Part of a small language model's weights.
Architecture: RMSNorm before each block, no biases in attention or MLP.
Training: a variant of Muon for these matrices, 137M tokens, 8332 steps.
Each number is 500 + 25 x the weight over its row's rms, rounded and kept within 0 to 999. Layers, rows and columns count from 0. Numbers have three digits each. The size before them is the row's rms in percent of the matrix's.

# layer 7 MLP up, 512x128, rms 0.105, rows 118-172, columns 0-127
098:556437448478496538501475510463500473504502489505515494504491469517475549487512508474520539465508463539477510506507511476519487487486490485520531553514466516523463538478509479483478482516491467515499508538532533527491536518508477484508570484511463527472511514514499495484549507446503556482532492560498488457518491500476487484497514512514519497488518513521479487500505478502470497482473
103:504478527457508503476511502474550530473489470489500511502516492517487559472540518514527513460551512515484458468476483473543475520507506503499548497501481495461438524488488487523466503479437548481471494489471531514513481454527498534467479494466510517529542498500514508506552498494490465471503520514504461504517495509504516528498455518494468536484490470468504489527477501499482526486512
107:539500467477528482460510474506491471481474480515490504436482466505523451448497524445518538508521469504472508523513510481467526462495467504527462503515522535495516540476501527493460510505511525491531509538530449480518516477497542494496492481497507481490441463481515487476508460477466526502475479509476518469509475517470513471535524493470460534498530494515471476487495491496516498532491
107:499481501505499520497471492491485480524493479494514508472504515478515539527493558532501506518513509480493470502497548492476472447490544517479507533508466480466474464486488486480446510505509539511510472531515459519522511491413492477487508511499495528506504493548513446506444482531472469493520483511458487504487511518475486549472461524446504487472482504464506481486509496485498526506550
098:465498507555495472522467497510486540544495461499411518500462446480514515517494485464520499470476510495501486528475484483515486514545516483512495476502485498506494492482468481487471521496514534520524488538472521537501518506480477514489489515506467533502462531509497516490492482503518455501510479493563487495557489524505507504447466525501447479496481513496526482488492566499471491529515
078:522494482533495494550502471534475488549523504520487532552508478470507468466486473520505501550445482509502486502488515514498521459479454512517483473502496509500532464476499485492468493526459464500481506510516449499514547511502461498506492500491487496460484476487468510469471473542513554511484512484516493497510508490509509516494487509504482478515516474467557511436540544515474468503449
082:490441503495501520518484501477486500460496526509526469534443484458468490507492505488485465508507544484528506508492494476481549524498500495509539512553481502476484454483494492463459543502491521483545452534542516527475500523464467547520509516514497436504480506486481484484520551508471491490443513501512507504528506472506476552494516509526508509507511502451524504492500492475521469482492
097:505489498538520503508501485456476456437502462491494504491511510516554536498533503436503508489542460510505436523500488558476465477476496514495519511521478538502502515519523479514489523459519492527513499532444478491539534472479481509484512485512484510525521514557520514490459489486482459496507486493491527475506483527494486505477500477502510539509501511539494519515462520505449538479531
104:529521512498495490504507490494526497511544498557508589514518509482471500477473528533478495519516487518500451535521493458491481513491536478518510461510484537539519554504542486527469486492510507504495495513502476521489502536538503514505493498498491543484481483500550500536455526474514539454472491468522476479526504450552527501537500514515532492485470492474528492546489488492513492507517
111:507529519523465502475500502502507526477526489494519487539454472494503479461536497545502449546452492503489515516524453525498529516478491473507494486538545527480499506540492508506514498471448515523522492526498485509521530460490500543506492531492470499477530476569495484510485473479502531486476463491524501562506476478492505529517482498506463466540481514486463505517551495472533498514526
099:500491514527531460505493457482479532529525522522489515501505477492537545500552476536507480461497496468465515500487476476490513505505533465521508465509488479524457529519514517492521555486468468485484520481494486530482480502519479467497509476488517488480521512522515475485487505526533527481576504464465451526519491499525549539489447513483498524530461503492493480515545459502480509475476
110:502484491511501506485508499512487455553517458541469440503544475494550448527508512537512496480511528461518493465456483483511483493513503483511506471491484524527459496457496465540492500499478515506441478497531512542520504516520498495505491489501525478502492552448520518484500519494471489540504532490530485506517516477460501493510493522445510507514496464505520475521471521571493517507517
103:489505548504516504496507515466473493483500514517513509477484519471521529503515472551495499498518488514444478547485487549505481518490471500538512501540505457501520529471558465464557551465513482530531503510495535517509520536495523472509518470473497468513484517549481460509471526525487508520564541526525466503526524538521474528487515520491533519513515499475511510495473505505523491488487
073:517509508466507514526451512468507500532500529482480476490499481471495500512460543495429528546534505479497498493519487540502482454491518505535527505491458495524526539491516465481531495512510467495506481510531504496441526516541501526508514505500464493479484496504505528482519514451520474473512524509473524498517480488488550493470495526484533521485463502483506500504508409493491440525506
112:525472486466539522480511530476493428452493514500528545506461496482471520511512463525495500502487530487496512512511495539554475477501565512511509495511436549491489501521493464481456507515493488489510479507505484502497489490505500454517468502507449514495542523504563488493476464497485533472480498507512447454470507527494508494490510508513461478507494545471498493461492530504502518515492
101:482445500522463514481479508520477508528480502501489504441482492433531498504487566511525482486491469471522492486480490525505465515491510539489516508502544517508491527494472481541492534462468501515523507458517505455531518494481545473474539516524510537505530480512540496527557489502494476476490517487501504477502499503482486490488517552488457540477510460497525521494537517491533531463501
116:499543549518484489525508489442461516474483490491533445493518497515489494463499518489512496479528506549476512514548487484484466536496513477500488506480471446480476515487530469538493523500474476528530506493496485502497498511497510496541513538500496479490487510511469491487496451491485492491470476468444511485552450510542506474507530502520450477513469511517523528497510519517489428461478
100:490532509476496444521517501528512483472496491526461526562461487473467516532519495508501520530521503534525498489505492509525460483487510481478541462474491555511471521478488483527466505508491491534503503529505469463542553488547511525488500485523552510488479512513503461530508509543530544508480523506454490502506499538477442505516457513490548493512508512493500469515475494467484488518519
106:507531489504508476508511467533516510517489502511478495438516492524472474530506548462495498501509502480507471513508464467514514530472485485522472489518468494513520479511578501502502526512534514500502522552486499478547502523494500504543473494521530512522494469510506457438491456474465532459482504476504524504487518485508493484520499475454492501485463441473508499496507528540459464461463
101:480516495483519466449518487472515483453539504506511518520515472492493539469508499501526499485521546532536543526532550501512486518538539501465526504520520547537478520518463484478484486485513513526508499496521506534537511499527511574528490499462499512481546512532502475506517493471542491494492443481491509503489512507505513503540487505484529529545543523516508485472533492466480513545501
099:517477500513520491467515506466506490519532506487477492462508518481491469501509502486439543476546507495529525459512482473582473474518472438470497492502478525527546514529549529525502484487483513514511522528489524462445495520535509534446556505515529519529487514487509510506548509491487524467500508504483494473496500496489499507495505491459538502492493489539519526530511531512498484479517
118:507473476531496507496495518463486492522477513476507494520464478485507461448475512519509512503474539495498506536477455505457506498482479467529493518521507487571476485499484475489534489495518475481521514503563502495484503497512506461489483458433494455452486512520516451483510457522563507487529505496555531489483506482474521512514477460507464532497509529482499481475508496476503471486466
107:499503522535499473513464498541511502488492475469508495464505488483476524555509469459513506463532500498546483502510469461538521537500461482493486556516529513489516530499482510481476518497502494511497448509515508466499509443552480500516441491490471511504513516483499508462543511431479496479504431498489534519496520506510532517476481503492492513462474506493517510464526479458502487487464
093:500475526533532509512471528508509493513500546509514514504503465528468536478506520513480468518482505498511493490475464528475464508537512535476555510533517499442481500444489497537542500474510462493551562515516498483516519534506524484491514490520453487466467484536513498556519474501518475528496488495522492495490524459505464478529503520456526543512475478475472471510517507513528507524496
104:486529505471504531560469468484465450489508492495509494500504499476473507504464538480573488505512491457453477491519492508533498506486487497536501499472472494501473485473498514489509481546533491529507478492506481518526512517491448491470472502485468539475483494532522494499482457501466553445493521511467549472501489477526492471509491512468537450511494488522523493508544460508464524504489
103:489513558525492469513520529469515497455475488517494501500471451479485519483482459528526522496473517532527518486492452537481479479502524486532517543502516529504490499566529489495511509463473505492484491514522508480473524430524468518510502482457497511469479549488532486506536495434505539500502483521528487538478487484478468517507477516543497478465494525526509503483532484523520520487513
117:521461486533490506491544450494514474534499473470514515496498502515494457504501526485519471525512532567541505527482512483488512513517528512492506542542533516508460483502519519479542527474560501487521523514511475474527528540482494484509468494522467531487500501474487509502459498557500495500522512503519470515494534522502561493523481556478485515512471503499509493523481467502428520503516
096:527494475465513470480484525487497496501507513481518540458503481510471549505471503523480433537520517532498474497506431522481508493523506485488511502507472503486495499563521543517491485512476461455499499504495527479504506522536496521527470517512472526476496484507478531540488464492478496512483520527501487577497439444533503517501528512508491492542494489520492538508472483541477517502498
101:482496495447465547534484534466463493470504497543493512523509533514494537488510545495498519497511560491505493481479488517467525513507524494519484500495487492505492513536532467508511475492531524513533528484459508467477535485509538508501458462537527512530519503531521484477431490477501494528531493494508463530513483456487521497481476508488517481535495473489484476469544437485534512499460
105:504455474527541457528493499532492510480512501467457489467480481426537457501540520550526473537527507500468503528523495497477509507519477475508489505465569521494470513491494476521520504515485490499462508466535501507498489522513482469493494477452503543480460502495489461498467501534472501468466524504512509499511509519538518488481525552490476483508484524523512533461509495538507473514495
094:508514466517486538490502483486477536482481522506487530527508498516505507497466470480504499485489488494499474508489516489496506462486528514488513486540481570499530443500536523507524491501478432502512475494519476483461482505479485488505503470508513521482511509488507472437495488524508485543462446499503494443516495499479544474522483521469461553470505516480527483484515481513463497575455
110:493494511525514506511475484510486502507476502487505520506493478537485485465510558455500538522498428519527500503490504476476482473545517548485481528469503510453531465543526482526488522522482515480540508504492463519492531459477486490536502499515469465473496487507455531509462482476496465510512509464548498527504499526511522509474474476478531473484568508525504530527512451475506491517519
111:482553495540500452460499507491468475475506496478520510491472474522508499485514487521459489502460511518518525497513523514541544519524530549499530545500508517490471555507492487513477473486502445495492505562509486490505520514481528516484504547451497543505462480485504487483538487480511513492500526436536460538532470509527505502501519476484489495479514468497520479518443489469497497488481
097:483477504466500535514532481478487485530497529511511532514527453494498507436498518467466491544542481482528513477490525514467492555483547485498514538491464490511508539506479532495530517510503527496484486501493458496538530505500476521507497487467530485470493509518496493491563474528449513523517523524502481528480481492502483526511529535511519510514540543462502491545507455556516533492504
114:506523509469480553481500484458468473510518477499466523500503514485472485494512520488493557521463523474501522503437501508537471498529480485489499480519507504523492475453500440510482484524550477492501474515471500471506499480537500509492493499481507526459521540514517503522489532539478516514534508546535491503513550511571461515526473467499460519536463478477513521508481512518522482502524
100:490488509550551475535499480442549493510479520508493500477529532480515505532466492512501494499494485495486508445447455519503513495488552493516495531463484502482525516487482511494538524428484500510521555531498503503519510536530514479493515489495518528528518509514513509508453498491435537460543525517498493512506467467489528517499465490532488496535503484510523497519495506485557503524508
106:481503523476526492496546531545508475445513510472509522509546491527481511539513498529501504490510473483480470494490490495578509527495484493504464511473526526481504490486528479476518525502482531509511500519466490507527507486523433510506465507503513506501466477541510439530474572497490492498471526493511492508538503465498512497508427461494533516529499481463520491454497483504519515506485
127:462511475540515502522500452545511480554538507480503481483487480490499559529465485535487497519530533459525506485485495521484492494510472513477525490483490513522524507553466517520476468525522475520522507504519473519493491502514497500546520543485524492508536514531477459444459495486478482503531528528553491532476444487495471518515495510470521478506478493470526517470510468499512497485452
077:503465490496487510515465438466495489516435496500543477522471511501520513496498531465514488504559490527508488489528505492500438521505450496507488500488534513497523535514512483512518507488518528476496483504494455508472486491504499465507508535530501502489493483502543519475532438488534460534569515484530546535498489502504455485472467508513484455500515480491518519526549530500486516484487
098:522487505463523522491450516500526544469533506543525502494474481531522539522500551472465453520467501450499521512545456495506516509489490474514514498548465528503472526504509483486480518509488523537491442486498502466503485484470498515488505521509481527506556530502532448475507521473512503465492474440513496471465521534481496485506519498496509461528487500497498520512516503493543455477485
104:457559521491465545503451533515501507495514499481473533520492513528519533494499500511501517485479512543478522516486498525517469499523502470478516533464503512508535522510469482500490511457485562511528559522503500496512534496558527460517493515478455556485539461503494511517463508500487527505506536522495460472516546484496478475504489526524503511510491509497537469495539540493529507520475
108:529518506509485511448517504515471513482484484553511526529461519510475532521488522470492476531472462540481521536553537480507483511502503464559517492490511525500498537505472455509472520520493505520478490444467429490501492529535544514518483518467476511487509475495481531540474537490479501512470515501525522514499491481464509455538482489514493515484521523488525470529503529482487484520523
003:453523502490498509528531496492517482465459498500515475516529530483468521497557480449506509477543506525450484440471495483546463500481557502532495543523493483513474493507474515472545556489501517492536503464488519546498502512488506493500547503509469510484468536483522484503505490512465503476503488525464536483500504485538490486466476487513521547491483522502470483483515497479496528534536
101:503473489516509459480467519577487498524499501460504499505498541507499504485510494469530502480552491516443496468481518460509435492489513499452510490492494487496474458481524515537447525524480469507492465480501503488463507491483496512521491511529496473477497508483515498473510485526508456474452492537530514456542485435491520494509525512448478503513472485543480493516517534499481479512509
097:480493487475497501496507498486507471475488519468503469504505511505489518475489567488509541496546507516515541488478498504494491430513457482526487485516497490500507509493489508555548477466508500463465484558466499492467503500510489529512526530421489514503494486489438500471476467461535492513533464516487532482494515464526519530498533495458556507524497498516482511524509494507474467488488
098:502464497492519499518521491506443437450539499532531476533498482511488492561519488468490473545528496538506496477520487458516503517481506535535458484494493540491465455504510495465506517455484487551501502501515468501535517558465518495503469503488520535500455520491533516503537553505520503504486465464509464507475484505486477481500482521487521515506497476485501460532495471503507488509484
106:503476498509467483485535494458481482470529516496498536463483478485470525485467498507533481506493525485488501447503485528494476493503525543523480518498530501498503520576514502479519524459501471508515483500523483461534546486481492474511515490461497488456466533543473471507534510462490514491510478494496526539469510516506487506526551483524500549503531469476502508428513504490538452515480
111:474533523529495482509522497501551506489466451485523483488488502514495521516491512487512498518495541487503508506484508505514483520570465460503519515527472499539495540522458504470479511462501532487508533441545497507508557553493528469453480504528496493467508503472539492522520533534488534482514513535527484513534506472524514535483517523492540523553494499523521460500503503522509528484524
098:509448506516467460519514518509457477533481547530479487513475493482467491498526476531525483530478519446499488464466493555504477523499463488504511553524464529506491529525479492501498495451519482522491481493513529477484537494478493477497508522451486467519501522480502481550527501562512491548521491519513526492510520511485490491557523512531492516486482510528525471460511522484526481516536
113:482539514503518434529467510484488479518472509454507475518494538502509500533502532467478476466563554504522528509509502480510493491545507471470523538508508559496462543484470511548500494508498472521497493486475502474468449494497500555503492522518514491516521513493515525498534515483539475516517472500527522501510510504502496480538565472523514458513469484492521508478509471526534507507520
107:499489486502468477501509491493441530547465430487470515501508456508497534465531516511529502483480529486542465530520517503516523479516490534499468487513463552501487475490536474453506509492507518475488463514522468509470473478497568458505524513496512522491541493508465499504488492548499475487529491528502507514526511512519485504487476503506548504520491475463559521507494505530511531490459
090:509486512459514517456497487454477502476508511489522478490519520484466480482489528487503483494523552491486517499466508542531512483495541492483499456470528493490466487442545516498485503535496496461508515518546513484470566471479484472506526484511478480491493498517485475468494483562494527473498517502531466499478495491464496470551483562460527500505513488501522509521475503482533442523496
103:477487508569514439564531509480487524507552511506483500535482510489505538517502504473525467524499504477503488511484467503485563459533497489492489506496521490491516518508459484528510535439510478458532507503468529532530476486492503466493531516485498511514480481518537458503539505508508478525438472516518506505528536478456533514488489473500500520511472501527488520536465497493514490487511
099:510500482535514528518499506493487532500516467539535503499459439531495550511476479468492503526475480495501499516498521544488490508523500514485439538496510518484514474513523514495483525454517497512459544542541520510500533507454451488489488466454484520505524470529490499501484533501507506572512493548488520494538484456492481465546515461494488522482515497508526465503522473501511518500514
108:531484494538526516472482509519484539501489492493498457502498474509526523546508556495477469489503472518503529521487489507498488512536551496551544508492510482522501537469498495521476509482480542492493542546500532566468528501503479511441497480550509515515499487511514499504486476502468518462510469496481482486541486545501528512497483537521516509527471484515552491544512484496519475483445
# layer 7 MLP down (transposed), 512x128, rms 0.0237, rows 118-171, columns 0-127
100:449535487517514514476516504563483503531507460508463485526500507464494447461527482512496566535505483475515512483521497502496507513511485512521500493450523504490466507515475508489493468513488477504530495501479502501509504541514497477532524485451535513436518542518505538515501490508503512476538499479484502483530502511499451509462493504488453476443532458465499513548460509485516472523498
098:514484480552524505485458488473482509540475484505486473448476489477507538519473482503486478502461516520518514509512505475460475493483519458497473493518509543506496470532503520496489478453499487500546497503530490460519546531454475497474498518492506522486461503541467505520475538519532548460470503483505532498463483517471509456530527521558483487509502489506544482529483460514464498523495
108:520477523513507489482505492463485518537495530485505502517534535492476480535494478516465515474476458451525486464474461505543517499564550470479483498510489524498481461526511512518519511526537443526537467509497540495467523488504492484531505514491484507484504531523467519484488478453519484524533516453520489529486505505548496507536467511499502507464515504518525462509540522517474515492445
109:540505471522471508468524498462503519456500518495460545451537518521498509502475485443456509523528473517472500495458473496463526486528498491517492536540475487462509503454500505517497482468482522512515519534450461487496473454514523527497437503506517541484505477470512500524501518545474479514486465482505530445487502473522492457488493506495482469508506539507502514479507516485479501526491
114:510524536477512577480529489523540478506488456527548486537521528517554494514459499530521493509492489511482468515523555540476498501473503493490526547494462501509487504516495483462467478456498517553511517454472468464479468537523498481513479523495502470491504528484491476528482495459512511530517503506508503531511531497509508525508497471493541508466519523535515516515526504473529459499494
072:509519496542469519525510510532467527514472537480531523524517493496510524511497450501505519496533487508501477514522500494467530493505461516506531473518492501504447472538513480512509481521530488508500515501536509494535458545487462500513484509485519494520451486517462525491465468490532462472472534492491526525450533506513497492554426484473473486470473546468457510512494511464503502511466
088:547516482472505483462515484523520498489547486513462511496519506520425503496506521495517487488458520476515511499538489525506472509476512520510482488481488533521523479535454511466489501515480505475525508514480490443510533534504533510524475474501482477440505503492494531506483456459549499515495488450508520509485515477500507504511549492502484510495530476564481541489486484439500507539459
106:489492484508518531468519519492519543546497541523523511507516479504460454484471510490517503497484467497522540497487485496492504498528498491479474501506485490480517492468506507496493473493490512556511520498512557458439498539478464516521493497485562479506482455507460497542507528482531464535470494497520519490542503477532484516527523502514443438459477489487510506464535504482475488528467
109:538502517533525510517480481502549482512553463501478496495533466516495480523512508520500521503509529489498505479513516521530465523524495464520472491502501486489502467545422530486503534524521475501483472528469478498486476464449499502479522512504541498502460541527475525494508528523469555505511482551530529497507517486490527504494475499492497492532508492477560506473556508525493442507488
107:500479461496476493470521534495457488517527522496526490477533540502472494508492507464480507442503504502535518453484538513520501449484496519491531481511493498467510457459495517538460513545498505501519531486526499496524514511468471476485527475550521513498503533494559468519551479497499506492492458542426485474489489497490473487508495506517525497468538479513475463481479525515485533481493
105:531519477457492524492511569497498514477494522531520501529520507539516509467488497468473529523511512457484526504509494452465486440539499458508497540484485522463488451491557506483460522498523465545503497475533505518528481497495511518505480476486524509502502417535506503494515497515478487523466512534483518467483531496520494473508513509517508523537513477503525488492460500500531490537475
103:476493513508507529473488526519506529525468472518530528527488499467510532508533466483496551513471497521508484533485489507517526540484475480524532525497511489472531488552534492492482512497479482554542502478483513492498463484495510548450473527480496462501493467518528488495495530503456514477508480455451526536490468500521474509490480466533515508479499530430495470510501495464445487512482
095:463444504489494526531493529528511514482498517505450493525497472553503514452515499506460482516484526520527470470510550488488502520511502480471492465497495537476487475488495519516456423496517488498483484525511483475502506505522518508519471524489506487541517482468480467467465497523501572512501495494478504515502508492567527493554469518490515485466506511510540508471460492469468479488526
077:465511462513492488492518464532505495539514471502479471487542524529505490501513427528483449450494471543501509540466463497522521489518492506469503500501495533537504505463475489526471481496486531486493515485542530524539501502513471506481487478487473500491501521500503549540540496515500529573507486511519506484530498465486463515464530492487479505468465482470505499495485473463496538473468
106:479487515478487570529534506483491487500491509510523446499469532506477526497481489475481468483547481488497544499519503527481517533513513516437524486490549531493467514475461501509506513495488516484499503467498478501546516493493468496480475479515464524465510487504475540474498523495512519543459481470461474531518510464533506485539507535498493500446506515503473460539513467469494491534453
106:483502443511489525504452515505484507515498507520533475480547507531451569532514513529527473478499516503485484452489495464493526466474523520482465480491495501476498505503501492519528479514526489480493514480498496531486516508503462479513475570502436481501524505537477486518469510476515498459533461499473469463507453524465539477499514509516471482540516518531517510461510539515510511515505
108:497487486516488516498528493487521512467530488536488475506524503520476480499489515498466558513507486547485536544515506490511459483498507500534494480474492496553528470500498489509538481487535409496494479507460502533529485496468503486470540475476472483475500474500457492498508494529516523482511502466510475516481517513508493534561516493509491502501544535475489462505527551506452562501513
099:499499531500512491485543520503521544515483543486530444484492458502505497438520507508476489492483440530491516481510526516490474522479528526496493511541509481518469509501512517467532478459479529459536490486518496506483508495498455478482539539495468461513551485451476532543499536544497491488513513537526503482512471490504523488545521520517473542506497487498499489496511535508468536474470
111:538495529509514475476499498450512479421506488518498506504529507490477478448458488505478542508467515575505484506479520502477524498478496519492523472557496514492505526496440495462507498485492494521502479498516503501480531519468476465514520480460518503485522529501505491507485488470509497509504514511520516503515471518518461523558460524556509470515505506489482444541490493521471469465472
094:541500542499527526528503507479475477521478485537485541486495486506553511514491453481491495520510451520446480505508566523483481457503528521482477500502483451444494523491509502462527542509536525515491509469516497516476509499499455487517499503509522516502520503479469474490487493494422521449505547516466518527515522485501528533504519526543501542508490490503489496514541507495470505510495
093:489504518540486496480511488531532515523523450504531479511463505485478487502437536521532494536499495497474504533476483542477494479512482503432513522455543500497481552461510505472464500499531472488503521478464464536523472511509482484487512496502465474486485498498463509527469523563526534481525517506532547513499515478497471501509502522530495456479501519487461492501481470519534513483466
120:468483528455480505499504507507504496467521515486465482510487518511480507517459525456524482491502498504537520489497472559529498492513522510464452483470540516534476483474522502512478489474482512494482535519474514492509489505449458478567539514503528504427489530517503499487479482475537459500552483545519492532489506519495509512528528515516489521513479533533459490511460511483513492492550
105:510477440511494521478538536471482510446495511534538507535494511546503510497483514499483480470507462467532571506499488507456516511489485476493527521482511514490483497506482541452493497465506552473482494503477486537522536486528514536455504518520477502468525475498504512515495546480501505495477499479511506455506512480481448503444481505523509507479506470522509508449518494545506515529539
093:547515502503503499478524476454481494482484437491505589486525507484511508503495445467503527475475507514503523508484507493500482561455497476476472501431495476517499498509484503524479478527499482507444470483494502484505476528506500479479487491486500526487524550493538441463464497482459486496539484527476508507492454497497482505471523461529500514504528490470509527513501494489508480469486
111:512522493554497515468529454501516510450471488511494522487491529504511492508485459467471536464473465515507503516519518514495509529472481475434465519533457517516539513517505500491507505466458491449508564513510486458505503487515518497513526487516541499505521511503502546528508557498497506491513509449481494488555492513489485529498503484494520472486500509513445502496463517484460527552504
105:493500511466488501467473482527483469499518514470493520478553447525499500535523464496516452507503479495473459504535539531516537528464505520464511517527460459525513508508495499524506511472482539475496469492535496506480467525506498478490529521532455538551512517468451566511485494525481483471513535473478487481514499474489500514478493466515502520520486495505500509498509508479492548564516
114:484521480521516503533452506507484483507519519501483511482464527494532490504503508507474517489530517524460455464545551493529514488429499542538492475510508492509526480517501478500463514497519511527510479510520516456526510511530554515511497485474457464512462531539515488477520526487466515514503496511444544454481515505533462488491471488464513523494518469493546499498488528501543467491522
099:479514501492493472507541466508517475481513521535540473526522571495444464505514486502513529488508512482504449524532573502517509500482500488473468508487488503480497500414507503499523507515517492509502526478460480510491516508493493502505523485523518469512540531458503522480511503477495486494515437528511495489511534493527547505482459463458552510463504515486485458492534514500505512510483
102:462499496496476532496519495536528504550495474499501516518468518476489510478472494518505472476456468513499514495491524460521474522525482546504540516500520497473498460492557494477520544514499475464503482526466493532492486468492511509536471532514498449507490472475528520493505528526487507497496525530514478456518500571540504517515489485537493491463504469473482509522451554485448527504478
116:447503486511470487464501519466516507506489482470528542515527509480506549521435491518488492492522470501533516502478466526504506453471511513517462490503485517484532508529517511516486500497532527480486465507519489483499482510516473527472544509526433469486525485513528492451500467525518471491502503487521451508495466514455485506540453487508484492502556474478482473526471457521470466486506
100:529532540495507554469484556503504493484490480515503492505456497491511490489488488535522509462482529465499515547531495511521515538523512481444506497484537503492500502481485477493485499519522536493476536471508539485503483520511466519529493521498514512551518491536503481482496493466554462512469509454480473482451533517529463475517485490515468484495461477531510521535470493540507433506514
106:520476484508479507509510539491546504514522524506531507447497538476477484485473483486509479498506497511456484469471478483465563497514516502487518479476517522487484523571472491528503537491528482478508474432553466481497495479522484518483476491513517526490485487485501492484518523503483506482456434545486507474490531497536472496517498514518442460510499513468493497508501476477474487530450
102:506475487507469490498553452508479508512497480486490521486509493518468520508551465508511497472491500473524546509473492529518532503471541482435456452564515516543492456474508502496489469487541502489511525515524536517466506539441476490515458510503497523478501480495523494503483487529559485537550462531501490490521482528515479506481486495512505511510531493511531500497535509485480515497469
093:529496492486523490483505499488502495480491495487565503521533504525491501492519489511542463499474505487491506491495509489509471502538489561515504469467513512476486450491503531506508494489468523500513508526444513483463509519561509519448546541505489524514528417520517499508433487532500483499480468494508538539489489526536523469522548516460491535482502492524508516485474484467500526505487
106:509448501521515503528526486505505522486526507507518496509506507522509525485454479490496424454529513535455475500520508500421540499480498537528527485523479501493473522512525503494549491463502536436506527465509527512480520527530539504493501514510485496533502497496521489462485490474466545505517491507445506481532520456481493484462507520519492503497482484538512473500529482453483505500477
106:516516509465459521514557524500462478494423491534510514504543505531499504527514490492541488466483513491520516488509554494481472498543503545505518472506470521507476451508532496521505494549496500507519485511506458461492471517457464492503480485558494500479533532516484479496541461460526487498489471508497483465489470469512474506515531509491543485479504486504444509506481473516472506494516
107:491503468479519506470476478497508534514459525544487507487498435516499542515492492525524480507494520510463492504519581440509513476531506463505485514472507491488492498485527518542509475528507515498468521492486480464508539496485555448505470526466499507484483497491499532542490509541515505482513497511481552484466521489542548468503505497505520491507517486544512522493500462561496518520501
118:505500519532490497475482561490493520513521489519469457487488465449485484493511524518505491543479531505488522509508491502479520509530532537514531478488492481503505486527537491450503541533543521504459541502519492506507514440476473500485461516484503495499466518512508497494489482494482507454480474507470531518502483441485504474473469592478467480518505468537515512520504516535510490511458
082:546515498511502505497501522509475504485505506506511496525485456474482506482543510452516548539493512493521509524516470495475507513454544531498513476526546516507530457558511525498488487580498506517496535491483521480499511501498494529470469463479492508529496500541483500491460516483467490493450486534460476517490484497528506485465484484472473489510476514469507501438503505456484500562469
107:469529473504491508492511499518492485523526517545492496547526539495466469553518489533499523516463548526532532487508543492510537503509480481493461507465510486473526481466462587552503509483487522468507541495507520522499503497460498503514493484459548460498461499464498501488535470556497481524510517516506494512535540471494489474494483516476505509487509523506501520484478488528485527511519
104:450471510476526512502503489522489528530484469469530496484497496488487518482507510493490511506527478494560456520500497431500511508498478511458500537491494485494536469473511526502521530541521515499468461466510496481457485491456535464501482495540518481499498479498525492485495463491556495502477485454507534531497468491493505505504540457503503496532504550493488521496467447500460493461563
104:488515499535512461527517520484475520475505476434492496510458488527505526487504509504549485490508526459456522463483443533502514485515500544484465494491481512466497496502481480492475521471541496502460479508516518551535505471473446523496523473525512508457491491502529469453494492475498493474519520521507493493481466465509514492466552554483480525547481537460498501470511498490493519506487
002:493482495509508508544459538534491472547515496471527509465517491538527493494487539500515506509503521502522500542492469504490480505490526500507449482520514455525547471482546496533506494450497478483485453507513511497505520520494501464471534548479506471490522459509476515504531533527522518525479458496496504476488544501482553551471468525477494471518513477484481500536522490532517502447468
106:497466530474490467476497508497450493512514451516485483511506523473501480510485534547501563526471521500498473489524497519488496535495475543525510512523454520492506483485455516505450466476483513515476512548489505514475522462526491550483481498484515494541498516508489520493526489509504580487502529471472500528461504501526497557517486496547555497497515515504542505537504503491524515506531
099:463520504520521476530532495539533537508528532517433518505442491501485491508518449507483493470541472472506481502498453501474491552540506502461520529493477547519528515478503465482502474484470495538460537486480503493520504533504469520511482475541521544502521538481545481490522540494514531481497504469492500515492490491509513519538486534494507470506460511468484481504470489477494526503533
094:524562504455487496484506467504512500515467535477512526492477528520494513517511534542501515522496496498454498505518477494460537530496492471500473502506495480504516509547481469546497487495458468477497512520458511526506456481547531471530517503509526480502495499532534504463493529488505518532450481503556505517502510463492504497558513480563522518466483542526518510479518535481516487500455
097:480512494513523489523490527485514525556493467512495494491528491527513463506492511514523497531482493503553535527532527416519533458487499474473486535513529531529456517459470482514518503557483481560467522492507493522521498528474502456496512518521497485550503507488488499484501510473469524465487521511515452472495516470502549497498464514542519487478477502536506481468516515502490492514524
109:525504514474507494494476494472489479549498504464473500468563481438538463476474461523489521532479539491486473466481488510504528494482492533488446516513522504499509477516494525513491500508482520515459474500513505512507521454514483532519496532487494501518532543566514520530503446516489510510505506505473531490474489467536531500536513466516451521497548477491524519523482494474481503514451
097:488498502510510559516518468497501480520505474484582484436506514546448468510507527469482535504486503504525510509466526542496470532503510498505529490477502474500456528474503504507505506497509501487493455486480454524514486511504530520474532494516544515473503536473516549472457487470486518484516548519519468516505475539533524524505516531481464514523517489499457474511469509490505489533520
103:528528484489488494500483501481482500517501515487441510494484542513519485526536509489517501481490518497491520478520450490472502487466449523512501471515439522474497499534520514493502557475496466427475490467543485558457535454530525481503492473511460502514510463489509505489478483457496489475484532456507509505462480483491509516482467506485489478494502461454526514470520515532493496472482
111:498523444495524473444505496559495481480502560500496508467489517489462469489494462507491464562478513511479553507458470534488476493526519530527519502502497536494489511475522536519508511533478538507510497519531554496485484515495494503479473470522471456493472509483497498484540533543490516487506470495457527505482542492524509522518499508534471485474482472458475489536491483507472486509505
095:477497472502512459480526494505504515527515441509473470495512536514506495521546523504544531507456492499486491475493511454481470510511533502498514542565505498519528521538508507480511498506484500523548515458502448505502472511490484533482532477482522493499476514480508519558498536476508511519504444468493481500521503447537486474473491520493480521505512542522493512551482529504464556522509
108:472512496472491541462464530522549525519470497504520482492478455494522499464493511512508489546513548486537474517544496546506518499476487487469468501496450522491508485519510483521481502526526469521526515552561541484542497531512508528497503547480507503511538476508472504525491504506477478475508485490477462518489482499481486472513534514480502445504475509537495493479471493512471500569524
109:536473494470492501506497547488513478506485537499450526457511517511461494480532520495494460509481523511496494506467485452509509495465488518474520484491486487470521477514497480557523504552498510533473497473503521467515481435511458498516491486500482445476502475485500499533507473505504525489478527526518439495531562476517449473523505486514524555485516528504513500486476491559495499510495